Weights of a small GPT-style language model, trained from scratch on English Wikipedia.
Size: 17 layers, 2 heads of 32, vocabulary 2090.
Architecture: learned positions, no biases in attention or MLP, untied embeddings.
Each number is 128 + 24 x the weight over its row's rms, rounded and kept within 0 to 255. Layers, rows and columns count from 0. Numbers have three digits each. The size before them is the row's rms in percent of the matrix's.

# layer 7 attention query, 64x96, rms 0.106, rows 32-63, columns 0-95
092:130120099121177099108135098170137130093139140111142142112119096101155161120115126094138092151107145088144147140156123101100154128075110134123153104126123065158108112116141155161136115135136137121156150142173159168157112133150116131099083125118137102169149126115110110146113164161178133123
096:123113165164109151117139109089127114145117110147148110148166146156120113151131129137137123107139121164154118144100185114149139134139157139115119124108141118169145112163106134118134158108159151086161083171158153135167142163118162113140101110108163098083114132142143088131066097102136134109
092:128144120130123124087123121148112140157106138137156109129134127087132130096198147111121145160132085182125110085156123135083110110142104130147125121143144118139107139130107158075114120135172138120153143115197075128121152140123142117122155111173122144159115162120142134181124117145101119158
085:112098116149178124134150156108151092156150147146135097121098103140151174103153111111137146099090110128100139106144118119088138140100149130193107155183158134163151122120136115105140090154128154110160147159094154134106141116121115150110107122118107153119099132107157075118130134119094121163
090:129158146177124135148112125150125119128119175146138164134148151153110178142159157142126111178119089097087147103149123153102134116148112110123173108088164103181147114101113108124197127159156133151128133128137127107137169118159150168133133130122134155160134130114137182128145123124126122122
085:128151118157193119110092153150125149105135121149159143089151103140179111145113147130144140120093137094148159083102192182138090164144118136145126144143107168152137129154121128111154131116136127135116134143110142144101177142134159160167166103141148147121141134116142152131158131117131170117
097:126203117112134139158149107113124122102118148104121124130129101122161097115110097151123093083178100131125136147077127134159147119135149149109089138127124149143131119152111136140108178122139133137175122101125095118134140099101148123119108128139110137105164120119193171067124146121120159097
084:134111141156133157124109110106095152115130113160157107118128129156082116168128129144154114130153171124103132092153102153075131082126158114140114156114116191151087110119113161111112147121119107112121087115136088097096104144129126151153142146158113146133078166129107114085107164136137134131
089:121132121162116108175144110111124123113111097095164096202155162126121171131123135128156136115133160102143176123119156140093154145143115126135111130148105136137138123119130152108081126132165161145111120142123107129130121178117154094181115129139118133086100126135139066117114092155107150160
172:122129109146116131130090115155130106156145134114128191093113143114169148099121158063145137157102092133109120130150094118126123154143095122100173123134128078144092136133101094105132079139139091129137099144124135154079133123147150146099111157112147084172167108127143121130124119113103121112
085:147136104100089115137189121137119062128145115145129110134114166113148158121093130145109139127133111111121131112167127122121140157131099085118146109124098158116139131076119118179150101103139103136154133117165106105118108113188125124114088136177139150124114170106163103138113122085138144148
108:131146102157140110171111087121124120122147100118115102125101116098097096113145138137105134114146125077126165107103132108160118122141185136090131093105122159110130150116119124186077165124114139082138134116134117080136142138154118089148092152128155114108119112100146113115160128104145144185
061:137104162166122162134137139116109123121126139192123134150151112146079148109158134110162131070139136155178133155117154101138145163148094137128129073184108136105111134147096138120103139153092167113146118154130157126146149123095146116119152125128100115117099126162144113071124130152125133140
099:106125099156111172123107101122124147110119124111117133107141099171110164128126084137135111137073109109107124179121074170072135149103133104113125121149133103147145176102131077116113114102137108129127096125130152137138158110129132093122131127173143159122152153130178163098116162124131151113
113:138104153177077111073126147131160126123144158151142174087160124131144181147124120130108149120122133122091107137117149118121132121149112082129203119136107128149112144117151139111122105131142153155121168169114109098118140123129096146108147172145125158173103144113117123120079143128113100119
087:138116146131116108125130131155143095176148142121113138171086126150175125162135143104153124126119107091125091080150124119132121131109137105125167137153146117197152178126102161089142121100083161158117112120111119120097117088117134172119166153151116164101099113120119114129146107104143129106
085:111121200130130172155085106142100138119156173161170145182174136125137100126170130107116114142113128106116125125129100110087114127140124114099105145129159119113103104108132138143101138113133116106128157130178119135115176162123109134152159091121116135148107135149172096157102126144147157137
086:144088160133161100142141104113104148133145155148117066121098108103094116085111136086111156138126143163119144135136164120094138148112146130087123115111102113134141144102123137128170110091154105128106086123130156115152203105135138141148144121132133171143085163168153140113118115150108125117
081:147109113134129140135147121105128149106080098127105115143156134134105107141166121146091129123161130145197181107123138155090149162152161134127079145138123155140119142132089148128079166104077098135137109113140145173153136136126128121153127130113100130100101148179136163136101116125144151159
099:155115117110115106112091074116104149138113108149160179114119092150152122107168149118138152128141127146141184113185108108082117124098114119123163113135091127137113103082115133088162099131139130144095108168116135147140117151127120138138123114126079131152123158125100137135116103106172087104
109:143099135165160152117082124093106114169125128139152127101100151128145145132119154161127129123094102140119127132106114097126117134124106094145137138112128095114121151159176083083143112160086067140144134143130125135135148133121158148124106145153149119162187148081115086149117110149131096090
095:166132140131145129078075129142142136141119139146157134114125096134129111092131140135138082134108111080091088117064141126111114127137128107088124138128120083115138092153166071111142101131130124137138128141162096095104080107147116084136099140136158104132172154134115154130133116132148162122
108:142150141139124104144186133134135111104105106142090080146158114152108083133091119168147120109176151112132139146100154141129130081142137117089097146116100167141144120112134118151112180104130146130149155132110114132127141128086095130110085095131158140127105121107094144139170128131129187156
082:182094088096165142149148116172116180151155126140110104152138132149115128154133142149114171129143143123120149110143089132143097113182143096117166156128131130081114151137127170097124116144100138123133127142125087109149104136098122105102125138169104117092118119169122154093098159124157140117
086:113114114138120139110122119127136110112144152137103121093122118137111100170139163126114105137096150158170141139159151110172120100102108140064141139133091155149120096126154119137147129158138125137143133109131171197138135145149141105151182145132058166120108146135118098142126080135137139098
112:107119142166159133150087094137142167120163150098112143101117119112118115112108138108131109137130134086159107115189128076136126198153125101144154135133138150143119128125124180147126100174139119153141101106135138181137127137118149152100127147115074096135157106099086130118127149117131105127
106:172096147088127107124129100108112103166147121119129116096128141141126140129123129093126109122094132075115141141188099108166128127104102140202119135158125087143136141139140149120128090061116098152107135127127103141143138142188147143126110150128139155166122120132104131143111152104114168141
112:170110129119101189105145129118135198137125169085116151146101147137107074115143120165108152120148153157141128147105099157078166126114164131144095122113137145145125143126146126137151156099127163127114125118122107054151119117110134125135106115093112107105107123142119154160110154131135141142
086:092136134115105085145076115106106140060122158121134129151123106090131146142140175117161144119157138134141136137144136116149122167118097122153095171153144118131139117100092128143150093139117177113135172098100101133143125135127141122152115156153154098162083122124089116105138154112140077121
090:109104108113183127139107164170111129141128141140131161156119084114141127133162151133125145118102104164109120127112111128118109112114104138154131133124107119108145110155154141118109136137101105134160146108156099116110118138149068153120133102119207115119136099101108123118142092143188137054
099:088169141100137113121127081158124127145116124081086142116095150149139096104114156097122124160111153110126136144104115117120161165135119111129168126125110101148083154122156100114134125129127103147080145146136104191102143137111159110127107098093122109138146125116117148100115094085140071153
100:116117137142095183123111119177146081142105144154144118133127115143151184138119099106129168137137131131128130148145096114113108130115130121135121136107128102109116125149148124064128119094106119124139176108133125139111159114117185112141146103154162124180199112131137180122166150125126104118
# layer 7 attention key, 64x96, rms 0.0893, rows 32-63, columns 0-95
085:100143140083106084111123165121143116116123122116132076118121164103119121114121131123087134097176136116117177106116118107136104147146126127112101141148143165144125151113110131134125122087124071159150165095128122085149108086169127185164130136153125147139117118153079138102138097117107155143
092:117151153173132054136115122111133119105144112075115110128156116150095154131132143151163097129184117102117116120141090134087123117095113133108139148129170108150165104076137150162148142156129135126114155118135149135136170146130132121133154109154100148143102133138157099073147105154132105148
096:064124144121157151153158101132110116111126092138151156136153098132128089119174124121136143079130095140134130084140108142098134144106153126120133112145102087118136133149109132110095133094133121163127103173178124120108129124128086140182132134159139161104139168105168135134130170121134112080
082:116131133154138161120121071100152152117123102143113124132111139066131145138118099193128146107129171119091113139055131124139127131158110123121129129151141110113129175125156116123138123077108132140045142148170145146149103131142147123156132153157129110111130134113130133142160109166122140127
089:149146144161129115097158135149125122131123145128182164125115130134141033146116119095118116100152111164119099141097103137145106149137122168134123138117084113142110118164152145102133137147119159125130117132112154119140138095130150116176189103141104135120149093185156102111151121121109132111
089:114177148118060105148166167107106161113108117105140118121142119132135099128162119130132137154108145130128100113110151140150147099107112125154111126088150144083153153137099199114163134125126087117152105111105132135113076147145144118117118166169113099117154149134171108113153130120147123098
089:098167125120154161175151120133180113155104131114069076144130120143109135161139143145115105135141142122100129104152092115169131104120146116162145103139147186140132139141077147153113150136124138099128113137128145156140133135147082099179128090132152164136168103130109121161138117110141108142
084:145122140138129119096153154119140114133099131101122155127132136128156137110157144152139169155131114170129160119097165145134135170142077148143124105110101095119127146127137072142138113174092117147159085187124120150154127137130143079127152124110143126126155117128132097137141085121075095072
093:125126148158107106121172093122106117130137121124134105120118113143089151117094124160115113112067097111127128142123118167116148165083134125118073143122155113162139184124159133116166132094122122130110131151134123165114126096154143134097095141115128114146110124084129077170091117104092093095
085:123154138135085136111106134135141111127136155113127108138135069148094092129114095167128164178166122135160122151127124055155149150148107094153106123103147111118125160142151111127140174128135130129135153160149123162154183133120156106144162116124096115128123116135137160179131145115156159110
086:150105129150141118120142073124124147125160136118144132128129097092122145136090157095114151162144155152151131166116088111150171170125148136141132118133174108146118151141092128124137139132112142157133128142134131132109136139188111111137134124065192139124104120164108170141126199149115116140
090:104164101131134120126119120133122162136093126166141055150124118115148106130116148164108141157169151099147155208164133090142112098146104137124160134101128105139139105199140132126129139097112117138146125106143133140131141142089117127125122138142144125085079097136133134118157157124129134169
115:110128147092148132123127127110094130170189116121141116143071125139121127112130128116180104098077098126131083178117134103160098127125112132103163094106143175111128130154186107125125102124191182126136161131138118114106158146127149127117133105131130126126134133120129123118165160141138120103
091:152113117145109162110129135141131097154116142144180081151158120140144129124117158142148150107139110144157120116095121140143128148155151146109134148105156181124082122158101136074130111168166108149132155176134147120108100086135146078141134172138173118127099147110132091145101118092117124132
090:103079110135153120139125183102095164103141117121131129109154136117170149140104146130080131124097111151121170118117115095174109099122144141134162128108172146151122148114124122112124115148085159155133077121153108142166113128141138127106131103175097128102124144150155064131091131117136131097
079:159146108153134138134130103109157142142139156117150156133118132113108163106111093144122154138091112178099118140094146133119112121148140135122109112062104126049150139118115141146117121108161134086128119115160167137118092143177133083149118131088128131130163092108134108078160121109130117112
084:111110115105171123090148116072121137143093088129137133074111103143141096096194146147150114151160102123161126117149149150132121123101123144136140155109135153145133156118136185103082145139126137138101113142121130136131133131143147160118105131123178150180118130133077158116131102090112119108
086:100153094131080135074131145103152147147132115111105173131113124123107181151179129128117100128094105152113154137083116104137085099101098139152156148170150118119096123145140141159152162135123139148134145161135125133079092158135125160143100091114115105137125097142134124157093128160130141118
107:145152152126146104127132143125105148153109162136099154118144121144084140131132129130146109110129096124163112137132112118124151136116061130138101017165122156112129124123095100128134129140046165126127137161128120131128153104148159133135139113133148111162113130120131125092131114149091141111
085:129125149148127129149105146134097112159129134122159143088125201128082096123148129112121147137117095181141163136157128077110150158170094134157105161108125129093147155130145081090100115120126138151109132161146125194121125133124166124132130138138102139147129124159121146143154105165148113117
084:109069157140150192119120148182141115131101134103163108090137098151132137090163118113143151134092147132110116144159128135093114084107148136147128157123159131106151114142174075122116092141117139137150132181106131144130139133147114107130163166155123129150084119123118151112116101163133131116
083:160116118154119140167094111172079135146113116143137100091141112126119099133182135162127098103152123156114152144124128149077128118125135153076118154135145125164102142142101115079121102147117082087151099146149110142122141138112120099114117116086159127109170130147161140140152101108163143108
085:088114114158146142125101145090160138096114137129128118167135107100114142162130089145089125113116139086136096130110148108132159112170145148097080149133086133164127077143096133175106132126132138077140132139106145137122111066121124119151164121132141134101150091138164156118150149105120154133
087:153135147175148109072101169137102101102138140137125132103129107108130110113076115168126078136118133175141123092130147116130126123115132115145143115134116135076150100162115134101091158137092128143146110121134161162180119142111089104129128167099127149136114125111093170138104085109126152109
085:171142101091132126116125126139112149150163118112134159101133111133134144180138085133155104154136150149090151124126118110093147158142141104095190137120143140100114150128124140158097109130149134112153096170147119130164087119161139136189133130152100107137105140139167137125153164133120186106
097:160104115086113124090136109146116119166125092120119124099130158124129135114073099076104125143080140086137144127109120115107117115111087131137125142135125131100162153099149127134140129102145095124088136096147068088129116172117163081115110123132153168117127091137119142121115125113077097142
086:106118122125121213115170128122130102141165151111135166120088133121131148101128100153118135156166154091147078138159101113080142157149105112113103128097118138136160149091134141127125143148146118133146165125158117107130118146118091120104108117085150127142107060133113098128147110133142132155
079:136154123093131143120099122155103097158099140133148144097109129113081137068134131123160197166155092141122106093095146112150143115164109165123174101099124115112110140130062114130133114131133148143117103144145120110146125146106105074123158117132136132117110135129127138096087128152162137110
093:141105160126131101134138122133175142128140092108101124131108123130167092117106140127133125087102138108164133128162129093162181102125104109118102107131115130140152166134117094139146150129148147137087119188100132165140085128092119187107136123139094133138165081105101088123155135112134109144
101:175125138178129165126162086111131146122126119143137091134093149153121160121156199142124115145126113110101135132119154117160106142127114126087177117121117133092150125126131110089137112105145095130141101110105131099118152110139109144113111153173118162135193151114094168106141131123098145162
090:137121111093153127151102114149147151130108101140119166176134146146113091076176101151110112143113079092121144119189110117107159146164138104131122100122158102120132120120103131155117119077148131112083124123114142113109112122110127120103157135118186103140107137152156164146103141170132116102
096:110146102101105148098100166149119102094098113116106109172109142125152119149114123127163153116091100144143109130101131175135097141119151124148140117113115126125104132119133108121107120153123113122184094139130144143068090110149108121143124129100158092129073142073128140130075142148163146168
# layer 7 attention value, 64x96, rms 0.0902, rows 32-63, columns 0-95
095:117141124115135148123143138124127123079107126077103144124112048109121109074141087109142111123121143107110146091119091131088144111166162138138131116113098149120069138132111121105138137136128142153140156134116160090078120132104140124092097123139122087127079130126131085141147129139143084137
113:111101127135167128151156147206126151122160103140135115092126097106157104141134128092079108125155146106127134134103118088110113117144123132125134116088100153143130182093164110122177121138125135140148135157120142148109113100101097134104149125105156077099087136124114170135097096141115135119
121:100130085110126095100140110106081099120152146145125068143140097202106106125101129147114113109122134157113146127111124132105126126133124081175138112081101112166138140147144129170114125109127140119129117136121118097118135112119098097148125096095105122183159130175137102129096100123129106154
109:141159131144133162137142112068073109121129151153116083136128161117144098137082091110078125116120148119148147116110119112164107192111109092099147139097153116167103122107119159134103154143126179142125117132091144160133149136150118138129144111122140127160160133093110140125106167118104151121
107:142161169105109151091103111110139137164110115120162135152117157186099147141084145132130126109147130177132097104157101125135126117119125083155124152152161148169120104135113107091089105154140138121117103147116131125155134142133129128165152146121097108151127157164167094167152132105130168170
096:160136128102109090123146084074110119137118111150146137112130100172110178118077102104137146135148152141106133144096181133156100158135095135126127134174164113166113125111139128137075146110134109109164124133109113091104126120118096145172129161173145116149152116138105105111100105142127119120
114:100101140129112103148121112139130142161090082125160127102120114155098108163083106097111155111125102169109107188124116127130140142114131178131136152154129126128143096084145135130141089140129143156139110161177118145173099123133114147125113135096157109160168140177150129120095103120137156109
118:107098098129105146112099094141122117128130112151136125074128194094120126146115151128108136106173128133158135115151143143159081157087100112082133138153117140118122130088139134116128114149119110090144178112112123136102080171156154132132115164140130136136110132130111127135156161147107173072
115:131156161123141149159159151108125119093098149103104137111117161128108109125129081116113137125118176150122111129100104139124121133181168118106121123104188153136142150134095108089152088137138155139101136154099111166111129153108104119097134118155154066116154176129175116156127120141108124132
097:128112133114137104194134149168149094102102094106112111122138113110063135134147126125128107156166143135115133114119144151097140088127107137105172102112145139173158104120130146124149123127147142115181155139116168118078165160137099144141109130156134093084138136125136111090092139122124092124
102:104122118114091148076101124138146145134154171110139145136106199148107147125151173139102154157133154093163085141146097135114133152121189127153126126159128140074106112144123104118164113137128115127124119116120072132129088113119126100138161095129090156152131136126133127117137109107130124086
107:144145143150119120050154124112136096111150147131103140138119127113132100132121123098132108109083125104103123127118108110130082155166147103158115137152119116105096100094106125137084126116112120179098142101135117157128102092095090119121181123133125133132086169096098113120117171160131136092
096:174146157144067148145115121113156111118142114136168112119107142089140170163103163152140106137123100131136140133149126159163138135097111163166150134142097158145139111179117138095112114120113096062094108144116127097130152121127150120163142127110115121110102122103091143114155129097146143083
099:134128121100119093142096147129107162184147095113150137135111117156085126128164140113099101176135151118125135117163129124146150186167147156145137133147130141138129073131144103105188146178116113142118096088106137117112109107104134087164138116078108113119148097131131137115142119125124114100
097:112133116154127179146098107145162148124118101118146130115140076143153142147095154109121166122143061077139138172116103093147133100062154100122102130151124138133110166099141116123097123149116117131142123111101113109138135145150132135150132166188133158147134108089122160096149127119129134115
094:166122104137115140133126118112152132124124143103149151109062151146119095149129165110129164160122105150178130148126127139104155124174118166137132150149163134157147125133118143102156183106124155121143124153106095125114117096109131153167098074111096162137133180178132129129111147107159121121
098:127123143073104126089129109146154158152110121142112144137107163147095170117105119138114148132134132123168076119152143101106146082081166111107131137162166094129118149139126125115089139142156142198179112148152122136154152134149124125144164133146133130136169115156134108126105098111102147107
102:142083110148124146113094113105119135170133126156117144113111140144141118148128134133077135145159131130153122156121116148131103161148086037118073145150158120102107135135134142139145099147145141130114130122111120171140077125145145148146109182107118160145162168143153165134170139137122141127
110:122116171158146128158126146158111077132099099128116122095121097132095116117124141112099106128113121117141142153125093115149122130143134085126128152124125164159108090128119125099158070171117142110079129156077164152101094131133103096122139170111137098138124160094158176139152154099136138123
099:104127126093146127129138102111101101122096112066092123152138098114097143109139134146169129131107135115138191092133167181142134120117157119105108125121117095131135171174111133127102120136116152132133132121129148111055120140112146129145073105122132137123130111116120095119200113142117124100
089:151097150104154132140125127139130118134108123099150133153140073148117153100130110104096107124125138137132118172104132167103170120151119102173140148131117077133085110101106119159142115119146171132126137143199173124151113127141154170164106141122121105150095127121128145096150128121176103166
112:116086158131094147125142136143168145082124098094143097123168148117103093175128132097128085145125135138115127109100099155116136149116125081134153122109109152141189155136125156132110070106136138125152138091153142137121134122144158144130179107133159102126146141109108115109105163138075138109
092:108148132144126153122107059132153091135121143082111135143105115098124077132120140091160093126136129141122154105166113160109124137145109114128100150152129137153125167117112133119127112078120156149126145134171176136080099086124132102123130088120082155141120162177125109107138159148142130145
130:130139135129117121123123134144155108132115143146094137121126118112143155090135120116115108130138147126111096126103116147089107124149106113133142112144095156131090138127129138181135122076159127127153154144169144144136110083161110148097118171190144159116148126141131105088080122126152058194
092:122141126103091157108131139155108134146128137140154105153129091138103165141129125148101095154131143107122104107100154109092112123099093073129117107152133124118086127116134134154127113105159079135128149141107136124085111134101133126126224177127096136104121136138134119123068115091130113112
102:128104117136167126129146109130139128134139147110104159118147120134153145049156127160091142107142176115104087156107132120134116139161098113128123121156131112148117103076151145160158153110137108152133171128151118137104162147128098118131113134195129063115100166143163152133109130129135114121
099:154111140138130098105167104143131111071117160149127143112120170130135130121124105151136153103125136112136089173134092110114153117146134085132157151155093136097081151148112151114144079142138126111138165142154068137134112089136121091093128116100155101136141190137100150121123121096134123121
078:129108145112111124093119103119115126133120117106126149130149133133114174102140076169141150134133148092088118077104156153133121135092074129105176121118115153107097114140131208169095133120144131116164104125155092118091158121135115150116103144128146115103130148136132080121087114133113147123
088:125151151158122133138106131140110126154130156075148148120151118119128126116153131118133140122125137090132133117106114109129113122109130206127154142121080147124166148179154106161119092080121149117106072137128149145160143130164121116063141115137115156151142097145166137147091090092127152127
110:159119126103079157121112123100136104105152186131113143113110142125134149086122100146114138137126138092164132135140096152116165123110164113165160128090168114157117164188086108115124132103120149124126097085108128095110150149107143114155176120130124094127159126110123110097138112148137116083
110:108158135115153122173116078111126104109124132125127127118106136125134144080103106101141123104108131117103141123140158117164156161123140143110127119116172148179094127064113136118126184115120103126106118135114140096096151094109091070158140106155137112148110102087131171111113150161130121153
095:138130116113153159150119168159181133099126118093119127111101147118137138140168143136094145118091109139139119138107126139092175111129152139143157090090190143136155122120131144121184164133129124147098127108124094169140158135088120153162133123135147126078121151100167167103100144130130111113
# layer 7 attention output (transposed), 64x96, rms 0.687, rows 32-63, columns 0-95
092:117095133130132118129116125151118109171153162145167117128131170130122178160131152118123149104105151163128108156114107107142093139080106114122127130156144123128153116068144195086140141147075133143131126124100098126154138152183122150141161134150152160165135097144129134116090138117147133107
109:139142148126106136124150124116111086133090153155169159178144125113109158119122125153192163097108135169124108100156141157108139119140138096132138160154119117098110118118128151117139152108148140102131130120119145127134168129156140134201144113165149173165126108112130074108130123128097086108
121:149162124137117116129159159133140106136108085140145149098113151077122134098154150124127152143123124135184145153116129125178153118130113172121146134155133149102097124102135121110146146135102112117132142061177143146126144104167143122134115155163140140090144140078113146133190152087116152142
106:138113128131128119137095122151112166140143113104139137098136115119109108118162163127171129146104116105149130096104142120042160114149131150103105117143173142115130138138143089172146126090118097144105091111200093147143100127091117134123086160131120123130094144130113095157151103123130107133
110:110136086121116086162151131113122144080142129107100104093117125121148105165134120100112127152140116083167180123131156097130147100155099137110163117099110107137154137103134134164133132073112148156116153109144129165171153137074142122086124140143112117114155086098110130112110146130158104115
093:115152102138131144127116142133125154140144104100122182097134146084131102147141132100111158150097110157167108079110095144150125118147170131125111151083140149095131123153103130143150091121124151138117156105172142154154087089107113122087127129091133128089084117101154156159164154118121147124
114:125172127125122151128191136135117132103155127097075152157106115110185140120140118129132142153135117110142138105148150118148147098157126101173110090099132148085117171160110143142117163098125100110122153064088147150113144110107154124117150140130134130149101110101130107114135163164091112138
120:131138145124114111125107120120118155136119156130123129131153086160167138132172127127129127132127107161104105096123120112083132103182141143167156114112151114125134120138095123110101133124158177169111076170163119145174169137082161118122143117138129115105102124129123172111103088131135065137
117:138110111129081146122123132169107150156156131143133110162112098099103122150152152121128127142115150092140159149150166115061134101092083138151106138093098124096134109114151143163140142114114102143133110116154130131140147135141114152165135115150146151196096073140102127133122126123184139115
099:140113103113111160142129124094121120122116139145125172147138130140139127150133111146148132078105158154128107123183107076116082117133122121150098149099124143081123127093138129127107123169098127123116095127101083121182097105163107129128147119109118145169141076125077153117180114140141146151
103:127131146162143077140159127087144111130148116160098088151142124137145136144150121108111080154175117124098155144096130132127164102106105114119126144103136116167131101114131107142084156150108132148125169170136178115145168159107152149120121127181133134116147149177167151096124153125118148147
106:159128118152159093120092131127132158141144119105155112103091130146099110146161131132125126145155138135124151133064164176138190107109138104104130140153139138135154146165168103111155150122130159098135122129138148127118168142143120126154140163131150143114147094153190091157123093114133177118
099:135100141135175106122165128098137134119126125110119149155124129153117129115131105097065116115158123150102137109129099095167116159145152128101146080149129083156128098088123113172124131131161181134119155124142103143159086176116113127106113129104084140100103139144098106163112118136085128146
100:109110146140135117160163137076136078082134154122102125135143118110197179173125119114138135119137140099132105120086118111115153081088144129127101110146165119159133154103134154123086098097143125110170168132150123136129134136126135119088111144169106145127134158119131112117116152133100162155
093:117115140109137081136106124098109113139151130119101172122141175160119109085118134128142087150128125157146143088136142119120091162183165116106144127138135121122139136158094183137109155122149110109112139142133149148138140112109151102104157098054143112128120139165141161153107137174103103144
100:147129099116129141145159135099118119142097091123076059152148120158150178113132083126127088146133146083100106159142101096162145101102117115107122106110107127105124136125143102139095093145110085184136122133148142149140119148127140080134140158148136137114134100100140107096136135116093149122
094:106186111131137097162100122119143145101156121121140098108106135128141090170128113127134079126085091121123144122128122142153110119139097104117109169075120151146129132125118133176107131114069100119095151113126158133147128099109142153099119116135124130163135136149143173103162158156181137166
100:107144153112120118167123120142123106127089137121111096130149120129142129107143095131151131155129084086096116128109155127093165124135166182127126102108123126130168143148118119098096131068173099149150117126177127126129166108076152063136138109118165092109135103116156156130139110110114130133
114:147085142125093115145155132130105109116140138113128142143135133123116137149149121131171150117155136130136142113130177081110122131122127156138116110136154096101160159126133166119127166078157106098171141079150081108169179157110132127127147134104146163164117065139114113161124105147095111126
098:118090127118120130127118135143131117143132150115161143098116160108144158152136136109076128141100150146133106126120074078129115162118134154126150113124159146118125103092130146106111117154116099128146112134152082106137115136179128129088123143115142128156084157150120187165088112111187076150
086:101141129099130129130164083163135094145144147102105153088118165100111107165130104118161132121148120125128136135130128103160128175126153143102113136109123141115160149136154149096086127100079132144136160087066109078111116099144120098123152128098160101117152084110123132139105133115088144111
115:128135147110183136152144139135111110141129153161139170145071115127107103082147116133099119116138130129090139147125176082110134098167158139150116147157124117094099141101172123159082157140117144104080067136100122126109136127129110106138123142155109121140138096141093136159154112117150130157
091:146090087110151111121124139125119124140119120105148109127095153154140171122151080149084135125102135101104101158110129094143144137139144108130151126143133140089167144133184108080123116156086078145135090102092108151143163148145162119134120181137138112123174117094127124131107096108147138133
133:132138115148148174119127139140136137143114118144136116124131140133087111134086104161121160098115104140098122160130148146137119160151151122132092151086111137088149129143144105075147145168113113138107126109080139082136144108103143133149143093127152096099190113123118144121175102126111192093
098:098138131153163109147142127094146103113099132158144154107097170134141089109141070141147136095109105126122122112117136141101138116149126154163135165128105099158154136118114144138106140122113192100144158090140134137158148103128131131126112096145134130138161112139157148136221119099145160143
099:138159132128074111113092138144129098128118129119123163140149116114110118160127128138193136114122108165140145111165152167110115100106143129113123150090103130095124109156125118088122079162093167117173150142109154090157099087092114149147159122098176127128145092137132123131094138128137145112
100:148158147159129143164144107159130137191142104146129096154114111106096119113157136116127148135148094191075159152107162160185131134118112134129126147097116115133134136124137119121121159111110110132111122111103149107102163174100140158161161126155133145130098078155157124147139122127096160144
076:089158097142147148158112139134148147119121140133155156118149124094139109134122121116105161102095086183109117089151103133148109112149153126171111120113124152124103129087109087129173130153090148151117144142115096100171071112097118157111152104139142126133115133159133146136175148093161100125
081:101113107111108120114169149131146127079150100130142114167117157127103125097079118149099139089117132141126105180137150132115159149137081122159106132146139110126107147121164119126147167168128094125136188130084115100106098137114137178126084117135114132111091159131098130127136146156135093100
103:120117129097155076127123127140140101174181104130142117106144119113086122140131124110094101104100093120107116124107112114115117163106139124092095158171122132132127108071137124171129120153097123152116161132168119145114099139163130144149102123121130146149111163176098161160141137121106178166
114:155069100172133137106099127114098149146180107098144170123145098126131145150143143121146124134117103135181129072117115114111089128115159083126112150136142140105133130168131120153177068160111103138141130117156133132150111140145133164108114156101148130137140168132141083154097129121134134118
100:148131148123144138123141118114116122150136130135098120180155085129143123120089113143170062119143161084120145133166148103095104111104131117123090149145076132118112130112154112159106116147124135119137125151142147116105108133152128094172159113117153126196171109174110099137143109131134171143
# layer 7 MLP gate, 256x96, rms 0.256, rows 0-5, columns 0-95
093:143138118129167137116113096121150140132124144143153171170086141144121114080131098121087175135099094143111140129114128153153139086129097157144100111134124117144110111134115141064144159106146169117159110070118121144117148172163163140147122168116114118148155127169132117142148113097162134134
093:152111113129094157113116130146133195085105152140176106087168098120157147139154146115161092111088094147142121124134106084150127148121132121123132119093110131150160157167138121123128134124113116159131130116130147099131162072128122156103110170132153105141136174119100133123112150085142098144
102:117132119144127100134061118144142132090170124082136142132107127091130142158120107085152135138141114096135152092126169100101140134152141120117122065137112124142109126169112106135146145118141158118131162122187165131141162082135104161105126120126145103128128070110119120160117167093120120133
111:150125157080151119162101143136119152135131079123126139127128130118123128105131127116091154130117151116114098113109125127139136120152057099102099180142110115134123089127139150158142075122130113106114144157148140109126129135140094156101099159140170098143138155117175164132133171159107093181
097:099116128139099125155093096116095119121150096143130103114170155106149098150119159106143108126129153115122157175134125148107086110107171124123124078096133130138163138147125121114126129105037196163135151134087120125127100130136143142104134134132139147169112167123144145134112103141129123128
094:170097094108107095184169150122106115123133130132159128100102156113152158133105156137136077155162126123130151128146140148148089143130062118134124138120115143144131169148162142148160144100140091106127166150152172154171150148124113128106136097134121126115128145132117123058113131133144128133
# layer 7 MLP up, 256x96, rms 0.24, rows 0-5, columns 0-95
093:098090121116121108186120138125130140112108152149125119078117110139143101126137140101073159141152124097125160164136118123157118133131155142105168126129119169174131140108113076099092168114133130116139155133139126158086150071124133125101107145113108095095146121132139130128108157152083087109
093:141122110160118133164101112186133178089142120103190104110093127118144146136117112095151117098113129149157158114101103140120145165100095122114140095111143165122152146119117138170128123095127129141144102131089104146138175086132126105113110119108095134132131105126184145149093135126152089141
104:127090113122151126111150107125128117111146142148175109126164078131128153142117166089130182125107097147104092122148152179103155150091158112183109112122162190139177140115108138129155107139117134134081138135138128123104125147135129107148154148128149086081125140129117116104102112117126131112
106:149131125162168093130136110112120118127146155110134116124120110141181159131131094125075123082128138172129083153141064094109110130095107077138164107151131151120116169119137149120151127124129101145116130108097109135132111136154110114095132167141143138060142135118153124134099145145095128164
095:116150106147119128122147097102132138116185106132113133124136145100139080146155134121120116131120154100156157175115152145135124109135125123149103156125145115116173129117139128139098124098039187184143181136113128130143067161133151160106124129137143155116109153113106138139134120141113139122
092:124149166165108142133112131135126119123139119150127124185161114144112110111149143105097138123145142128145090124089124156166194136132156111134108156124170111121182095125080101098120106147129142129126129094097092147049134112112139123171101124141133139105136107096150111126145128099116135100
# layer 7 MLP down (transposed), 256x96, rms 0.272, rows 0-4, columns 0-95
098:132105129190174145107111132152138149159146127135113159124121121152117097173087129116086175132129133148136109102178112096096132087140110143116117128096091111153130159126121154103167127107128143134138123091113104172154167175123121105130167121131091134126109164142147139130147142138113174122
100:155122123128138116166192120139164187112126099156205141101111126113096150116155126103164122110172084105141151102121119127146141095121112084098134165111111129145160135148159151141163125077098118106116139145113096108128157141134119125160125147107110120135123162134154142112122131137127118110
104:127098115140145152105112072128122165151147144145101106091141152113127064124101155153127111144127127117114128120116148103166098165138101160131151107133114082122112114133097114095064083146144084127140126128121178141071094129145122141122107116138096141098113122131143089121114132152138132102
104:113091150085145121184125132137132141148148112133087135158142163166113127121101103138145127144092151093086148087113153116177155142108159106072119136100158121161109125107107117120091124130101102137129113101108107114133146152122143140183120131136105109127123120104156127122158128144063135099
099:102137117190091124146104107141096085153146091159108090125156142105148099114115133109111127086160148095113149155137130131086121151136107083131155135090131155093144108140138172103106130149088170130114130127107125080125110114135193143149146139098127121136140119166149144123103130136116115115